config.toml
qk_norm = true
weight_decay = 0.087
grad_clip = 1.0
Each number is 500 + 50 x the weight over its row's rms, rounded and kept within 0 to 999. Layers, rows and columns count from 0. Numbers have three digits each. The size before them is the row's rms in percent of the matrix's.

# layer 9 MLP up, 1024x256, rms 0.0936, rows 533-746, columns 0-63
110:505512590460500533569439495553525507591489495531473442537425480437483438461467433524395475565557560537505434473447560571521458549531482568471517476424561462497425541497450488416513485519531620
105:457496512495556564499438392495484412440510594473496420458507535462619470486431457506475464503573486379516488535528474533445481574551492471523426519439521501475555469437537583529621548472561463
115:519464421452599490510493385462523513515446450613552501485457594463488535510482498492461511527514526517568457467494501514419514481571500511451499503580567493541486495563540471555480455486532471
110:457495470455483566599473518375475493494487462641501515530442564534615574487420427370493569438470526530551415526524474587543516478509534558502409444525425476455467453479522547456510471411507534
110:501517525400561492586560464494474524400510470468477522534441511433607585547499518519442457506409491497577449528467469494452551463460457458564452522453530423431540579538476498536571563480418404
095:460410529492527458452526495513477477498561512544560478523501469425407524506422546538537575407471502572453479540482504496503468456455477505553443483519507487475615474507490461463443548418537524
104:529510435382483451484470508419491457405482504431576478402517525520455482547477499524445532556502410478501608472482495496458539468499553598485540419550518568524547524539410631522517525486558492
095:373467521570510515512528494477405546492527531480601536483435458397526590478450435452502612496544503524458460539499624447517507460408484453518511462430513519525508502448427514474522469536578491
104:486493440520447506504472490472456527508513540563611503488432614524517521496543491518436513513467455442502471412412524527426432430535436591418469477491424569533513523510575409455469482453560496
113:506461546395582438501522552436495590390477590520571466482472534428581511542554457483409554559418462530560456492495499493556644453451466494368420456479548441420495518450553462489540525461570502
108:539415524560527539467469497437532566560517617470541507429573464389509411519483480543519518492469419432509464477432597498473509515558491466442442472430551474435501508497511508602506451485508537
109:526531467488427515469517411564441511418537501430477489514488471464463524544475551516460485424528506484543451515503521539472540460512557486498499448480517513472542508536542540455552556527552526
103:480451515508464479505493502486424431392541551486520536401504494497532505543469408564451550505448450466443534502463559585437491556469493517441506524436475452493464457501478536511451573495451525
030:440449495452551445605408480478533466436402555561522510512398534477541456530510451430463549487437495525519509489508474572501578520548533474408450489489467512379467504443457527506595569431505504
102:515471452541486493533514433480485417423443450493514464478577487570462506513475554454554488524548517460520485476541501587463475532494527503489412546439537530409554508452464572426582471450522493
094:442518495508527421470491441427512479483470470503438468523494485444521580471565577598483514439492436485556526546501480512501612510525455444416488560449441457419547564421461536514579470497468467
102:495538499576515421482511533607501489483471492460552493432560542545582551540624494524508526560484405460600524476501432506531516634411565496549552587492530499400450475466513486500624499561545401
097:416516494535572504525553603450512536529447485559540485476458453480485440517443423499528476524579462610579469402471491504487500573518531456411429512503466536474519487440476464599595487418550621
127:538483539572486476546524450488480585410435525492539549521409516440456507582567458457504527501474448511587503445569474499498586447473551629466556608552559541451661570507440512509507516469492521
018:392469545495497433524438457475492483477382568553537458514435539498511499519532425488439474423509516598511536553444458588492478523482495505510499550471501489444486527549434549476589542460474486
087:535468433560457365469509476509499442503572526565602569487520471432433608506451407453486500496533450535495462458532591559521548506527378448472442550329500477518465533423487459538536576462524470
129:456385512494519538455502498536406464522513564541462541501461456459589467568501426446533438529492499484484475464465495535464484574456437500526541489489535478516450502517471521496518532505541514
104:587502511524460358636535475432489557497496504622579511396505452439559429456488491469471493526525454498538574513537530509491527591513560515558527504535509519477495552524580408528468464522492526
121:503502494512516392528511471540529490465493506558505517497394450482473493477522396525488504456458476528606499560524427537473554489538471495443552485468534425465563552486508461491530504471497392
107:445420458463496511460493464490454551605467496514427514476455537515574498437488397471476556431501580504603487553506502600563501501526461511413549492527605509482548508514527491485590500436519457
125:486483579425559426543476601503430416577447472599485486555482499454498488609468484510421507489574460424502500490416533547485590584561498554491471628433539510407530470569421563513503484488527498
110:473496520430471547525525471432465461521404501458526508475562507402468483564485500433379482476590539451441561551486546522555521519541575471538388514522504527465489512440523506522582616479509429
108:492418438458506531479478493519454573537468513439517552510452456461467456506534436576491521496478471516496591527409470531578558487564508539496365511492558429457480528498433632504490561447489490
105:484496471501541521527523446450514528474480573505531445454491456431630446540526468448432473462463562463404474554543591519502451569507561462500555451493499486409469446517501443406600512436538476
116:457449462592538497488550522470474550502428587553432489429504555503530509536495385424459567527476535452549514554470567558556553513428522468427454522477554370460429450502455482511578547535548579
076:496501520521439508620602458509519471442497521426547564515548459537533441579511516494434467433548459557503441452379591489472554528432435503524461516449553464521455564542461526534505493459454560
022:457449503479538467503404471527440496466399534493574471502447535442534494589527527523435571497480426495504459497465522592508606457444538550436421509441512416400527531528486591549602552468475459
098:506442477500532572488476579509426479465482503452504552475457521416561532482529545521519641513463581482453476462528519476508490536514570460530457468532397533466426472444541479528546505447492509
032:458422543417504438515490493447475521430433493487524508463436531373585503478516529438481576486483540536444517486605540468539520516448533577459480548412565536461496501498465523553513499532454527
114:492451418397525439602496509497499505432491493531498428514460527418581517567546455504434468516465400463505479464619471518523493543483608499487463551409500586434585475526447471502483544429495562
093:404479396524449547561515528496460435441522534482526501500475467415443515483525390413433517464461422491495602571482432561582491443508430439463424485471459474484521530545468514423504518471443419
111:437470546488547422503445543535552495531494462617483507406542525508513505538515503497464592455477418431466546587479558632438487500481491475440428550520454417388457531565496567458569523436518549
105:492543542463579540472533492484335571404489519480522514487465486455430437508406457481500424429475461578515420484496475536472540528462551503513481593458523439441477525558505411484585434415489527
096:444438453466530498540383450476478519481488491482548503471433571483561488487440529485485485554514530519513484509524591548574509496441446542507461464551535548503581501571457580590447479540612477
099:363481495540581454493435467537477555459483511448591439438468547516533416518606490480544500556578524533512435531565403496444577495472518526487454487514509532470523521504563453447585520505617537
109:476556562552569542571401608503418503581470490439548538433499496509549514587527447434446541552461498491524538486483511527509542508580443470582526557446485520483515461483555554481474500462473477
106:536481538504412504493507556479430536487449445438499512459490510460552426500561463547522479604544398473466540585540440522497465536462480527570576546507548555516577509520474485516532528512506463
105:529529485478466448452449552485494425463491520516553521524436467464590552622474466420539476491562483476482563565451491552614571515521601508546521530525491492496532548460505590457550526473534460
108:514501429475475472538512563464519425460480578572544407521533441511504536412523526526415465486495550462517556531478536658526476585537514631580486491499533402420511588461462563477499515581477469
107:550439504514556546543613480491534507465505498485490548451459499478449519501473523506474489412448581609493539412536616486417526570519490469442534544583458463493454516445428461446485545433463482
097:550439512540536488432504479500477530402384484497593585520503449502442415481468528491480439513567490517452476566469458438429459547475553475479448487476531501533539482501472533552544552430571502
108:452539509463515404424545515444543543401463569494560481420516477405510600489493495501521577539471530466474499557516470538496540457469511524540524540442565493518473542585490485485474494500444444
120:413492552545470451652430449475447393436470483488535563510464530461491531482399481412423467513452543527506463532504608503468537509521564517470537588380523503461461590429365441511512525539483564
115:522580474505441496510514407538530524499565548500548429497443491437432417550532483376481519472497476508531468479477349484619595539510605470533554556442539546471449468398536516531556508401604484
108:525479543488367530473525481458488527436443565479497460528551553514560547406510429464607503385606463413486506613479552530476542444545575451570464493508505521458581544506500460558561414520415485
105:417463451474434478521542500444514495471507537502470536470559481414446463465538475388486456522531442460481514460460479525408441534594451565542524580495453487487578516457475517435582454447563538
102:538438481508434456544457481532497499487396441469465502483522587456453434512462468511568410522468457536561500465514551467428538475559620550522538563556564420511484471537418486360565473370521487
101:492511527536475522510532477468474522499457513424485445444509519536483378516539494362609570499485504526523547478475506523494526535549463591418522504486459565408453550548515556540478514438571529
104:519512508583470528506524474446449472526529589512534543505544551463528445469530504466500526485510500516470483461402580563582541589479472473409589539616502546490502514443472455588502486430545448
092:527495481502491498478468515494469530450495522555529514465518552497428536475528509522550549529455585425421558580575489521452595574426477476407557430642441555482367413545523591560580537469544466
110:459509474529566468521522462535512496517539484511515505471462527531526545559483482439516561489353492497574472433456542532486502511465481531467511419421478602504515504430499548467475519492556570
110:456474533463460544573475497476480420517477522555567497523427513429480476423546525588389490434513515502563440491545415522586499478508449525531536524519492440524491532507388502488499483432494518
094:443536549394506429481483518464467558489428460421507504534417512476543556449524422482530481464582495495492460448543464493456472525465479443543525502505504536522520505581504550576545494513543522
105:438469545456545388493514477524577570528563450484464493537451487489463520606517424548444562474477461442567463529538554573510541515516467451421493529536478426437594541476552537488587517409542491
104:514461490452466518491501474466459487523424475541513464539436475515466532589590474493450539403506526467558475560466506451472486540397464549507370521504430478524486543441437521414447591447540531
107:480523544431485453552519472464460447502457501404584551447389470476505480527494529438511616459467478492472536468519546518534496516437483519502513561413480530483503554445493637526536543542458440
112:565548540477517448476490524519464461400471524540489456367524531472538555460426540559547437441543445437486500544411460503441464542501529531589525548491587436497491477439477591483669516446409458
026:434408545464513464561438459513468487436493550511506544432480563380565514478503445475436589519492457469539432530462507533488545491401530525522412573473445508366454484537464503567543540459552490
119:485428560420487429514457550499510471460512496516460442469471519529435451430439459409520409594564551452492448536489585520553538515501526583432514569511484390452378479563476482447548540333463581
109:520474475458514492529528543471562516482467490478554457478417434436657417583527269447446468538528495451490492455561429492468529446448572533476498530467462563524569507519472539474581516400523553
111:537480479520603495511576462468453559425417531622614400472491519537503531481554528504445439401492440528460506414516598540439512478495536530450514516535506574488507473464463452496523485447530524
034:482390576511508479524377522510517465510390516569432442518510478480427534583440467457510533476501493500553475485530501501447553538568574579441386481538498504425517486496503507477577572550491433
106:429445490488560357622534548478462508498348542617448501455393464491578483450547457474515554480482451465536545501580494506573504480405465455418624504479431446427435437407526505508543504446508433
028:490479548510470532486416535454450476484438512527542462531466507447489504530492466563402475500526504468490483559583502565509598548479494492489484608470533443408451587495487515414560521431577440
099:481484449505505488653503506578491501418499578473439495385541496468593514529445535499445608529503614438464440516544527451461508557442546483455504469555479452461560464398490615479480579528507430
106:443418486446489439494549474476517461539476495490510502461503590494507468486550438556441490415593551464531499510455498513376461530417443485450524477435542499466565523523542490556473505424537500
103:478478468538499404537412485537480502521563554534493502530491459449561589540557491486554475497473536459443527535508558532532498551563458509474417527476531575526455459575482601483453495533530538
090:507532518518534511420579534516480505496466582463481475494511516494536403399492511539504548583572485482532477482427454553531528478543502471362581605546488495493409507568408472511634476478570492
099:546467510551564550491445411560517478508506460538601393537478509470453557524511547526502548607589473516499458431480515522487599524400523494483462570511498538433433495601537490413478500535537472
122:441478496439534476554402448534505518512461511562525477450457516498514522484548520494423512541509563452488456441447487540485520514510594457569422460444525560447467527429498621503464505424555477
101:500499508506496469580479481402389544479497473501536471398449524512568467446633507408598543487640498467454369472572490475560498583467486481535567506517526527574527532406421541431497497540519488
109:535524505530467472490525540443438468504499528415521382447469482497590431606539506433507553464517537532540560515414588514477467584418567523472529541492572514469541553562479649500497490436447570
114:556468554501532519442536480493483550519479468575543528467394607516436533490565393415501525518520471464460443552500568544394519534431633473470395496546515442544449475478512435399491498488616484
106:523470542463537570529564366446517509438549535522517477474474531413471455509475475475459564489524586504539544433524446443463606471474586455508484608523512505476545460454508546525550598537499503
099:420480523395516415495471540482509514456489574462488515561494440546529492495469435444543469448637493572560573474461475545459544601530470552492467439515487545496593550444423646547545471534524474
095:525492575541455446529461476499445432352519581455442533505497524382455501413388516427575528514581544535471536515501501476520521569550466556476404520478462508439556433426474532555576452405484513
105:476452466422566538475472430501467415517452538467569492435476540432626404497565478594532463548532482566481577434515520481516480479543518540483504557462543575508564460548542547461509592599504506
113:458357541538432488443593468390503449530526486515561496463479493509508453483505519460523469470501449459433520448425486502472552464560469458459560479562474469515605554516514519479568527486489514
104:383479589516441526438505516444503464459505582442553511531467561475524535524550518508513469487549613447424500614478521519432564502543573493512464489552470392523531507527504617479521572465501493
105:475434516464488515506541428403522555539508474506453454456419486399522407490439511486450432384521450470513419411594572455499483549503488501443571518561476471368503493638498501427607482453541485
101:488551455476490546550494452505411444467504532496565499518493507483590498456589486563416456616599493376485430450444509572494490572547618481562485529486546399544421586546478541457516537496459480
093:448482437480525524450480565572450393483522581474490495499426554473623537543512429472468614482487460420477488472517467535544528501468511442530381503554498469478466480490374555528446666475436504
097:527533566333490422569571584463605556540429591475500394520483457430548437494568507516481432438529435587489459577605520518448562468431467431528479510414617443503448506579462476540554456481479550
107:421475495432528461546569466427338435427421529523552448545439518523544525450543521467512504461541527507489529516534514541492492516435536460459513555509553522509482516594456484587523503490461356
115:521525468513554509540496440402483557514531570455634533420504454483441452556468530396540635512458477547452460414509466480504516536435560475492491476518446504472446507424530455518486475449532551
100:436461519549582520467443599552475584498490592520460538508501511518523593485474523496454483505467458565490510480494596573477478503449524463438516493494471536437488505529543499498546574498479338
105:543541543443504529592527460514489443441501499593501581490524494433601485506460421397469543517557507518549532513420514565559480542534447489536592513503507584489484511442504475484505518506486471
017:470442511427484506558445489465502479466398558591584478466463552470505517551508512440442496505489523510490510491465483524492592543486506509490486536417573493419466563487483484462556521439542515
101:471463500420411480504521521460464487598515585509513414494481497405418475591385532448542484420470521481579492413479556455472623490435587465432444510521509495480483500533583534453543558463469499
090:533475448444514353503428518557516530482526566531491528482530527524468502431545431436541442436514470517466452522543564652471418494528461517453484499459539494458529586460494562473592502439531511
107:429428510439491482551501486491506420532500482549518458524444535448523473613509536480540500368569521502514510501480492542524543573495483501470460499553458554467593598525456535539508609525569502
105:482499507490547476472540526452506536482465491487471527461479553477582431489525516480520533571641470498490578501506466572438596513546510522559539459495461573477462471472528531416496519488560483
106:505522510419529514466498424455516569441481502486564476497432433508457400556539502567431498554490489479539448545527520501628541465556524539464518654558470545529509569437530485583514527563581465
099:400524476544420427573447460523433535473580535436503512506530481463512434408613483438520477422570547506534516446532472457528478512496467514537438519522492471526457539495490513477456585522587493
113:472542511574491450464439485383505475407458416525506535472514489517581497480403551429557568514492464513522579446462609528453519449498485567528554496447566621500515528490432487435468546545525570
115:417478502479510558538551557512546461540504527476518492561458478375561439603537362516469475533572517474550432617505474482451573509492448560569570498504567385457477441501467499410539543513501451
105:447468567458505443558451531497559461467438578517513438484414435517517479532535524455499497428513599487529467607595418566512474544491488500471408449430447596477451461461456498465459513458515578
105:515487459451456470477435478492446527548472561521518542481503463525539482506432496454519523486502545492443533506581472520456474535511498489490444558470482522531533564470550544536559520472482461
104:513488569505582557467460409540526508402555484509519429466482537439553474569531496440572516429504495524453449526532576476514472549466581488509465542518594511517549465470522520500569439531407536
114:516446598413453495497602472468525516448513504537498458508415460462481423584486495488401490397530597510441525511643540483492538487497493526521391613540516437480465534474450466531492555499562509
105:483495427459475510489511516481472458505530501510579494547475388466414517546530551547434500549538510431467510458444481485469442445568477576444452573443406599488515540454511511502500508458503504
099:479424440480548539477413371432501505450414606534435464505518577450441567526434515529373501545489508489422421580522597535473533494481590486462448480513541478545364469499473470498403545450493441
109:446432499486525476467400457438393462442539559480536501448425477530520446486504324565442509513501546564573481515408550592530598452439510570475520430565497571518533557546499530528525559544532542
111:508492524450553535517460598474496576523480552507522521487416547491450479494487388489474569452452484507516519457529631495529551501554471505518517444518375545534439500424524571491533618494455464
092:473425544618530448446495480551571597419498478488547499420416460492467498489490517526435557611466527470545471586528544550571503578435503550428467620532613573486566550385415582489461573501515390
100:431489436469529538512423402551471526465472518601414459547438527564517485546527484503434483600434469526521488428458455497540548510529567542358496497584536578458443536573495452520511487414460567
113:398480551488514524536477489470470457497427510511502428544454496443555574519582460492437440472569450529497525400438544499518529657539492527483532474554519455512558519468477471515473518494536437
113:486537489490580557611474442451505433436483510480513375492526545437513494518462572410485463478558458536507509526426576523484499610504478517548369611539439486491516490598513460429531537502504475
022:439502552479502448539441481453469472527463583551537480442452564457535473497538445463464496455536529485512430540546563481412510537454453586427463565458461481389445532523509530485562521485541525
093:422463501547459448591498471462542557513534545478467368523439583468504498543548510519468552520478552564535485570488501581504487466490555546529573431491644643457527560417425530591527490431441600
106:487534437516461487482519527508570588438521492458490550514445442490527516570484520414450477485493512389391584525502545532581575524481518556485462505472584521541606493543475593471570473514412554
099:538467572486451474524499475473454483490478488551445524527509453451428482534467461414442459441543503541456450535546549487504549505516571426479505515480551461408507475453476485536575585488427489
121:450450472509524500462477437537584468488484524525459499451484492474533502603464479498544552439457566524486461511439557503546545468525610516532492456566560389474493596430451532533449460504514421
112:453412418493392457506462495575438520459405561519491497437485580503530588526518523497528526466562484444384472549537497482427528512555480441509521563529504368509454467521434542419477609368559424
094:462547507515484539419480483594477432449420585489508447505507519432591509524509519452519558468562434500505471416374541526468533604446417571517421546495485503419463414451390573466563511524422574
098:397463581382458536533551539442426581538477535458551503417474564469631573533466537516534514559533442425464485607499578551506564521410577509507433465513664534499341513568424571490564508478573479
098:462418383600499511538444441461534511551408458590487434428547494494465524481517515419440429477447544455602479535475571524501598553400551492383572519446525528499479483527483448483499557471460517
103:495470449443574464462557458446508516453415469543515486454504473542498479441458537512460464455460471446444452495476533499427502542398503449438490462589614502513498554511514487545531531381545491
024:425407459499451446549409458509551479466417631546499481492438520447496434482516337482454606477530591497502506527496469629527515573500525482484468543497499444425448509542397485505553583458541480
109:478441444526477491469494481487609559476510511508459435463423463388519520687543404438493508472542511533468535409517566539427498479491414487513551544492603445498560482554490536519458513551522514
097:487483443467478509468495481506454417442472586446471532545552505455484538480541461412496478454478452558446534432505447630605468447453463423560440483502467515448461566524497536388519630497470433
099:533419506545446454604426478559495507408449452545497544416508564499428489483446543556483573480542561547386564464520497467528518412533451610424484503556520554537433525480462613476441576355421532
015:421423488412544448493451515477538471348431489551529498416499525476449498537574457463509514523518543494513508564477574584547572549447562511520477587532544485427519523519470506502545607438481477
112:510483522514471527499511508443569545429427502484503470459464524428535464520480413461537463456518535520367553512469546569470509505460517459453525525570577417427512474562479561453530527479384468
117:527398460540536496416438502565555524381462518557488509480531403466418496503495477542553576431466411498425622536487600579501494562374520488483496489459573599522490484424420494580551526477506545
106:395545583380549587522552485407428531447484504499484502493420517517533529540539435532464483515500458513470495495388574478401518540447529434540569526489502551524476453463493475488573485544444492
114:480530552438425490519545497489427475462367599565524452467488489373596579486528434545447526614484472559514491497423513584502504601500488576543524437525465489420476532483529495481496471546497474
102:508556563447578436456480502520494469546483552456496462515445476540546442589419449526541478551534564529464521505468473568515565460396488500500435503530545453517495469598497611485450529515423517
106:516526473504493442484425583534502485552434616555560473451528624403508432490516426521473559458490535523512498455400576478475597518566487544466420474491462422466475467469504631536534474448455543
101:471455429431518442527517576575566523478420477494513496435505434367448571493513516549535542397471417466507488479438433508420444469466505554573496502418647527476477532470517418473631453484572558
108:530444580558541503543551545569467517376524532504467421417454467407408486559425452464469497550447482532494452564508583571552428533520648469446461548430422588528448513549484424477439613494468560
121:540473496641472533504416470478472383479494520533426474475516620509536474467468456567467562446427486503513501392463517510580536507485505554477454494457517500458512473458426565525484513541472474
092:381511483533486383567454414381537417488511495446501530459505553396477487520543507523515461403441519600503425527534514511459493493394400597473475441509534435555538476476455481489540497493570510
102:480501548438425442489459518520443499551474564489554545497491546506530404497547431491470487423479505513499505487496470567526476420541559442522497512513431503499374557470487455548546566519498516
094:384501514502494515498540426465557390437520479484536469572410462483624452504444465363472635445456534477570447441555551503526544587481525537580412567505619558448488480423499551507542533478506507
100:462509537515487491440480417435507533439558555475514377420475544379442581516493412553531509402516502330447493582387464527489509479450536610539522469444453496457553484496494565384573509544572495
102:473470410568488521550572579485466477543413481518585520407516503498531476488539512522499461506537449497519486483469551540566513547492460491449500395497489521470502522547497483435497563565478501
097:600493512511492407633434557549467438505461514603523427424431510435533533533491523502549488581460564563568530561477482456569526502441538520483514526386494571497458426472402473523519508545495524
108:507519550567500498601482516554472456469462512539522386513525533520543374418415570501515472538503477366516367533436454556464515499585483499570465523512550461545444541579492458489529499459529593
096:482492546439477552483470496605521495561402517484398531603501517542522500435453524405478518566486587465599475500512509508583487619551579443453490480568511395488415508520589561490457433473426484
094:591521589558423449531520454541490496424432492449497515366368431451490477454525497441517487461463516523390495511404520444540500536400489507474499483515524566515597472563480528514548531509472504
105:507505531575433438542466529517537536526401546463545463394452353489532493513516480518540401584562566502555445552464602525504509564497493415462516534441637441457432557473537614399482528510500458
025:409441478486533448540449478474509494479486594513552433469464501430512498540484380515471495487493550511495418506497514566539558537507602534466450508438525552434468532519447552443586531487562496
102:578470493377387552617484574470511425472501464518583524533516495481512424467491505444502503414565542510535535467453559538452520501515554490451439597432428461537506518397490515440553463459526591
104:523569454394579493597511511450514488492469464490468488554493506473544509448484440501398483440572389507523428447549535523490523456562431436457488506404459507398579452505505476446617486383552475
106:535435556483490491545514431420551480570452541384443488504467471500551367549499401515540552467558501577567464518603497584486604530473437434416518522547532504404478544493529503462527427488530524
110:534570557507487434596550527484492502418483480451451510468532504481472473483503410512513580500483481488561494475521478536479544551428566510488489610385448402423464509506476491486513477548502478
112:540535357501571508543522573446504464550470493459505532474498512426532454528469453504447545460505480455452453494514449485452545437492501548564496505487517465488501521487522444492498482494491605
110:508499512507458454613438503495523530533498425444563363444462523540505511436462496581563504584493539470514485552454519472486632434580478524538518498441570470500467550429531468448470581459519488
113:527481503542529379492466473502549496473450461614526505373431438453470520569574465572537491518488531475490466522517486454582447541541529568462402532452491532456429524526514524523510470556479475
107:382481446485515535501458565499426461490459560492493535495473541492509555439505515521595526491486562396553490455493581509538488480485481559498546489569580449529573424557497442654512607590552485
103:366490434385469437516396518494426564460523578466559564416440496479547491531499494496536566502554504568482494489494550484533525459433556438474533465557479526492481435428469587539464386507471452
017:433423569469529429512484548472524503502474600535552453458541525416506468504497454547419521439556522504500538493522478520464609561492497521469509596509453520420503486528455584521489538437560465
119:499494523450464497501586524589530496463532498610472500457461553465471454531475486478472511444537452634496424507451432528436491578497620490533442447443497474493490595477454470518492513422505557
102:517480483482602476501390430437423511475386496500513529537416518501539467575583506411558452509551581450553482572545537541518433516400531527355518552464501514469481456626531548528531553575493387
116:439460472453535452625459448507486544427491510528472372447410569489558457433559484522631551465459435491549543515473484510534563578435536521491500470391567536459492409483506492455609468538501517
122:472418496454518405571502513422557567442499440593454505418470452542479535457440487573488569506495583463523458499481438540501491470540454500538518529432512542535520515495519522474450571469413447
102:487512505499524437558515433410540504433483522446583457531549470381384522582469487527412441424528592549570553435482521520569549486460439543467489458448520550425530518468426483576526501535533506
105:345541577425516515533521551534430490518445543630481441503496554446540612544562403431524456483570520481561532540521549561591485481513491492478481487459425451485459427553490476498459522498508551
112:532521467503604500528512509486451494432457593530530464464539523441485470486532420490573466532422459543542458467511452504469545514539544472472542575579510447479468526526507451501474451539597555
112:451573570586466525472415442472494504557594517413498475486492612402456470512523491482554495546449393406492473458514523477489487497515437508504441635445494598518507550535497455505512512498428554
110:478464488454495436478458420474398437500464515564527489454501519528548535468518453496480557514429438397467591508495514516402547570527544484477474494489533508526445517574521447378467521366465591
101:437446525502544491576520431533492600476455503427589474441419497516537490420501469525547478406571558559470543527507595517453636496491530488497402508398477438462573488550459483541593523569555456
109:500496488496501497469438502433542435497480533487517505482407522517556569460477344435441528510600511479481454431541568469451565510524578570544524578599504521492517596543498600521464474563552468
117:542530536501615488447353578479393463540378493494550537529478463469478429499480511477527537605506581543523527520563505550564462497471459534516520631550541492460508484552523552423502573530412456
097:446468458465510494481534407566494563462399508536544536472538413490594509499511490451518404481515566612591395514541518498403452520431573493526440441493633497554505493541384470562491521491516586
102:520383463379524520529491520490551419489555540438513510498418528503594493440576470492545475523553537477528478398430553498518486502530583469546519464451564505527490576454363482491465538524509493
099:515497493528431447517501478467464562530527537498517545342471562438515469463506471455500569565576512514506482559551488529591514494404577573470472490454532550564542422543412479546494595442479581
096:424504466470541430576495469432547565407512564558566443527431451538483481454460495501543532461545494600566397537490469479556525604423518494505456547504489529538444508435475564513525454522521493
107:347457548489452450489521484516447590508438596523632506491525584438509495516553487518417440514502621524471447532523507519404546554560536527529477517456437508524464575528415489397437549510591561
093:477423448489533426549546413509484414510497549484483506549503520460500473479521495408456540595565557488589432503485491589538510490477440414501507461462512511452462488485484550380493613504500575
100:475517565573568462581482556587481424533461465434523465402474600498520562512465442445434551494511501522493515578469499493524568553484525592548509526495567521438464541565443523521519531544608455
110:455502474495479523528515533530552483468501556561544454502498484485541513479492542555433480557668444600572431504457557549541447493476412554503549479562564430428575496511460560466444498560476529
100:494485531452531442468480535430582496433454490623455568511403398530446581518460529439514470422507567458513501528418550487514430497439506470447383550529470473502517513480444536539508449388505560
104:475524462450508500483517441456501493544509501379488520438517491405469466548490457517561518474516576544519459460470543517438541473510580456460384491468591475403479512477579523547451450572489473
098:480432536454468529462507542407495509508494446499492538626500561477552500495583501419520538449566480547495560511498528509498529488547440451482504550511463499394470562509557466537549474540464510
018:460453524457570463515433474457532510463445603462538485486509498463572447524491473444452553464538515429529453515441511549502529532459494549453409531491546453468538514556406597540562512426485487
106:387465510513600457602467579561477516490462466505470515443487452474475499530471464437530495570463652467408433476443591474541592490518542477458497582509532411440478482571478548488527482541505489
100:494519556484455455517446413553575550444452481506542505563455350431479372586487440545399502553562464530523412551465509503495496511498500636483547612559466602526393563518464492500465529460431567
110:484484498543420505530527481509511515453488528481507536518518591358427540480533461484519487505508483484417524479527453537546479543425661492472539543479466437477434537491324526487548480450552474
025:474416461476565501574486553487440530473434538533547473490466572377536543497490449449471572461537540486467480500456513561475535539470491573537517570586479494415503569496464555568549582450522557
023:432526464446547435567422525474549482428488502502562425521492551477552449580506456465458582477618515466522465567470449572500498559469497547494432553471519480439514508473400530495562537473595534
103:460468478553526503419497399428512472570507599499509506450476497496536478566464478593538498439496503492440480505383451522481531596572575493543608491523560598499566510515549529453544535458512425
098:483471535413573578515518499469457490475507603511484450432520508349476495550598466366479531515510581479500531525600557500542472454460484394529542564495576475423516526477495584411492603537510479
103:453390395485398477570497493522555493484430475474494417452479452469483492517564523435527534527505605516546491487454553515503455441440487590413438543537555396485544553604560504509472491471457581
104:491470514448475463474505427422414525452508546483631453465435606511531568528487390497435537545536459445424526542455503543613614469416426561498531529546530502522520534495386531593529499525495458
107:499362492487455587513507426471481443509450522494560531482476490452447460491442511546390645497492553448509438480535500584469482531538463475441394589476517458530500419479524545449483528430535618
113:524531493484481424487557555523521480510512551501481501520480479458493487484567462443441451576498562508477424488510537606450521665485427503497395427424403406489459488479445565476548485554589515
036:459382478489490450622445465439518500424443476465593415482472492431499531465464382466437568512546487470521501508511509526528577562417548557507412522483507451450490524506477571510518512490483492
108:438584587469474527432467450444517442516515556451552470457492517509485464507432563415513579435471482543465445552469485509458531483497569536444505471564496534530495516545517556518471585499533449
119:564478458619510511548465457472508552430489558442505450494485623450551544478583500435457458510486511511546530558516529550505564455466448497516516600468517496494542562492414544533581435554509515
110:468492495550562495538452550494480545467499571570445417527584497422467422505533471547561567584566463511433459497579497537471487556425484508459429400506475533505528431478456578546518492387547574
107:574514609522510490474502464450559523428490506530547457483409550394476503464464396464483496460512417531458514520509604440437552454470561437481513502488527418396497506561492526506496489540416492
099:382492553561538454533530564512474519486447497545529559547511555495468467489485532497474435508521499597440570424535512480569577526421492552358494491577479589540548550481381521555457482495616534
109:531447533553479486458544432417444470516526484532502488510496498449565382440376559451515575523452447486553444465507437529521585515546445506508495567524505515363490618536454491519629516446481509
100:443461572421504477487484492506494547554493535466483409485476656534503531494419444563524550502449505545563503494406471485534544458496473550575472472501462462572502620524457437532482530507453561
101:481513590492526489512475524450532540432513541559495541434387466488556572537508484411549496481527520502490610563474493456413452452481574532457427441522493541529470506472488552551439571516581566
109:504453458420503611485450435522353437527525518478513458444456525542589421625458497403492573469451532485607588446426442534563600552535467499446515512448515476393545506573520575472618494538528423
096:478501577532491426520476495606643522467493454482458417457505503526465530573480534469554500420590422483536449489500560474502515502541548447445465483515509463503402459425515499501537467435594542
100:407476542539500489453425503519470537495528482517507382494444479533493532541544512538433493502564497532563466418608518495571522519557487601501535562495496480514552550475481512466536428477577532
096:473442465565538447445451532544472470557519671558503444519517507505542571477399487504519527493494437396566476470567526493520496464532516475503428456495470471386529555507475452467533490402476537
017:453385546386552421571441521466494532547489550484554393527461544415514542593478414514453576481550478412486491498496522583498551505564476514507461501542444552422474538552425515501478533446487483
101:574494489468517549465519466553544448447462497510472454464567503483537471532456457523489592519419431519512462410495470453435495481452524368492408648433483493455583578438415534507487511483492455
115:565396483570529535493532593463550449503479503518496419405581550547543513492485478563434608444497484481520500469442507510485478479469484428391503582475519519448516481550530472455516594535536531
104:485576392512428448532480537400508440475434521591574465522494599488568459557523450459429462548519463467613545540442511570553507526432453554509503554489564448456467516453477455385492506495472507
097:333473520527545484438530493570486551460411538485545526475441565511496555540472519413535472499538587526440461533492610506439493534436511563482523485474444553551478551411416508530517507552503452
110:491493418545493540590507544482550541509523507562475400479522608496488554486545498585498507457618544526506506444468554594427458499479452552439523516533517412486546486453512533487458555459512560
088:483557381530426409505479522518523481469481527441395508467436434365547518483485489586474490408531579584495547508539369475474527489565538556535453542473594459471467544397438533427483460445589547
104:494504505450473493426558428450561401507533611434423401568587443483479501536503503521501596497638472522494431463555365553427473520417523592441539506477529454475498492465482574521497478560498505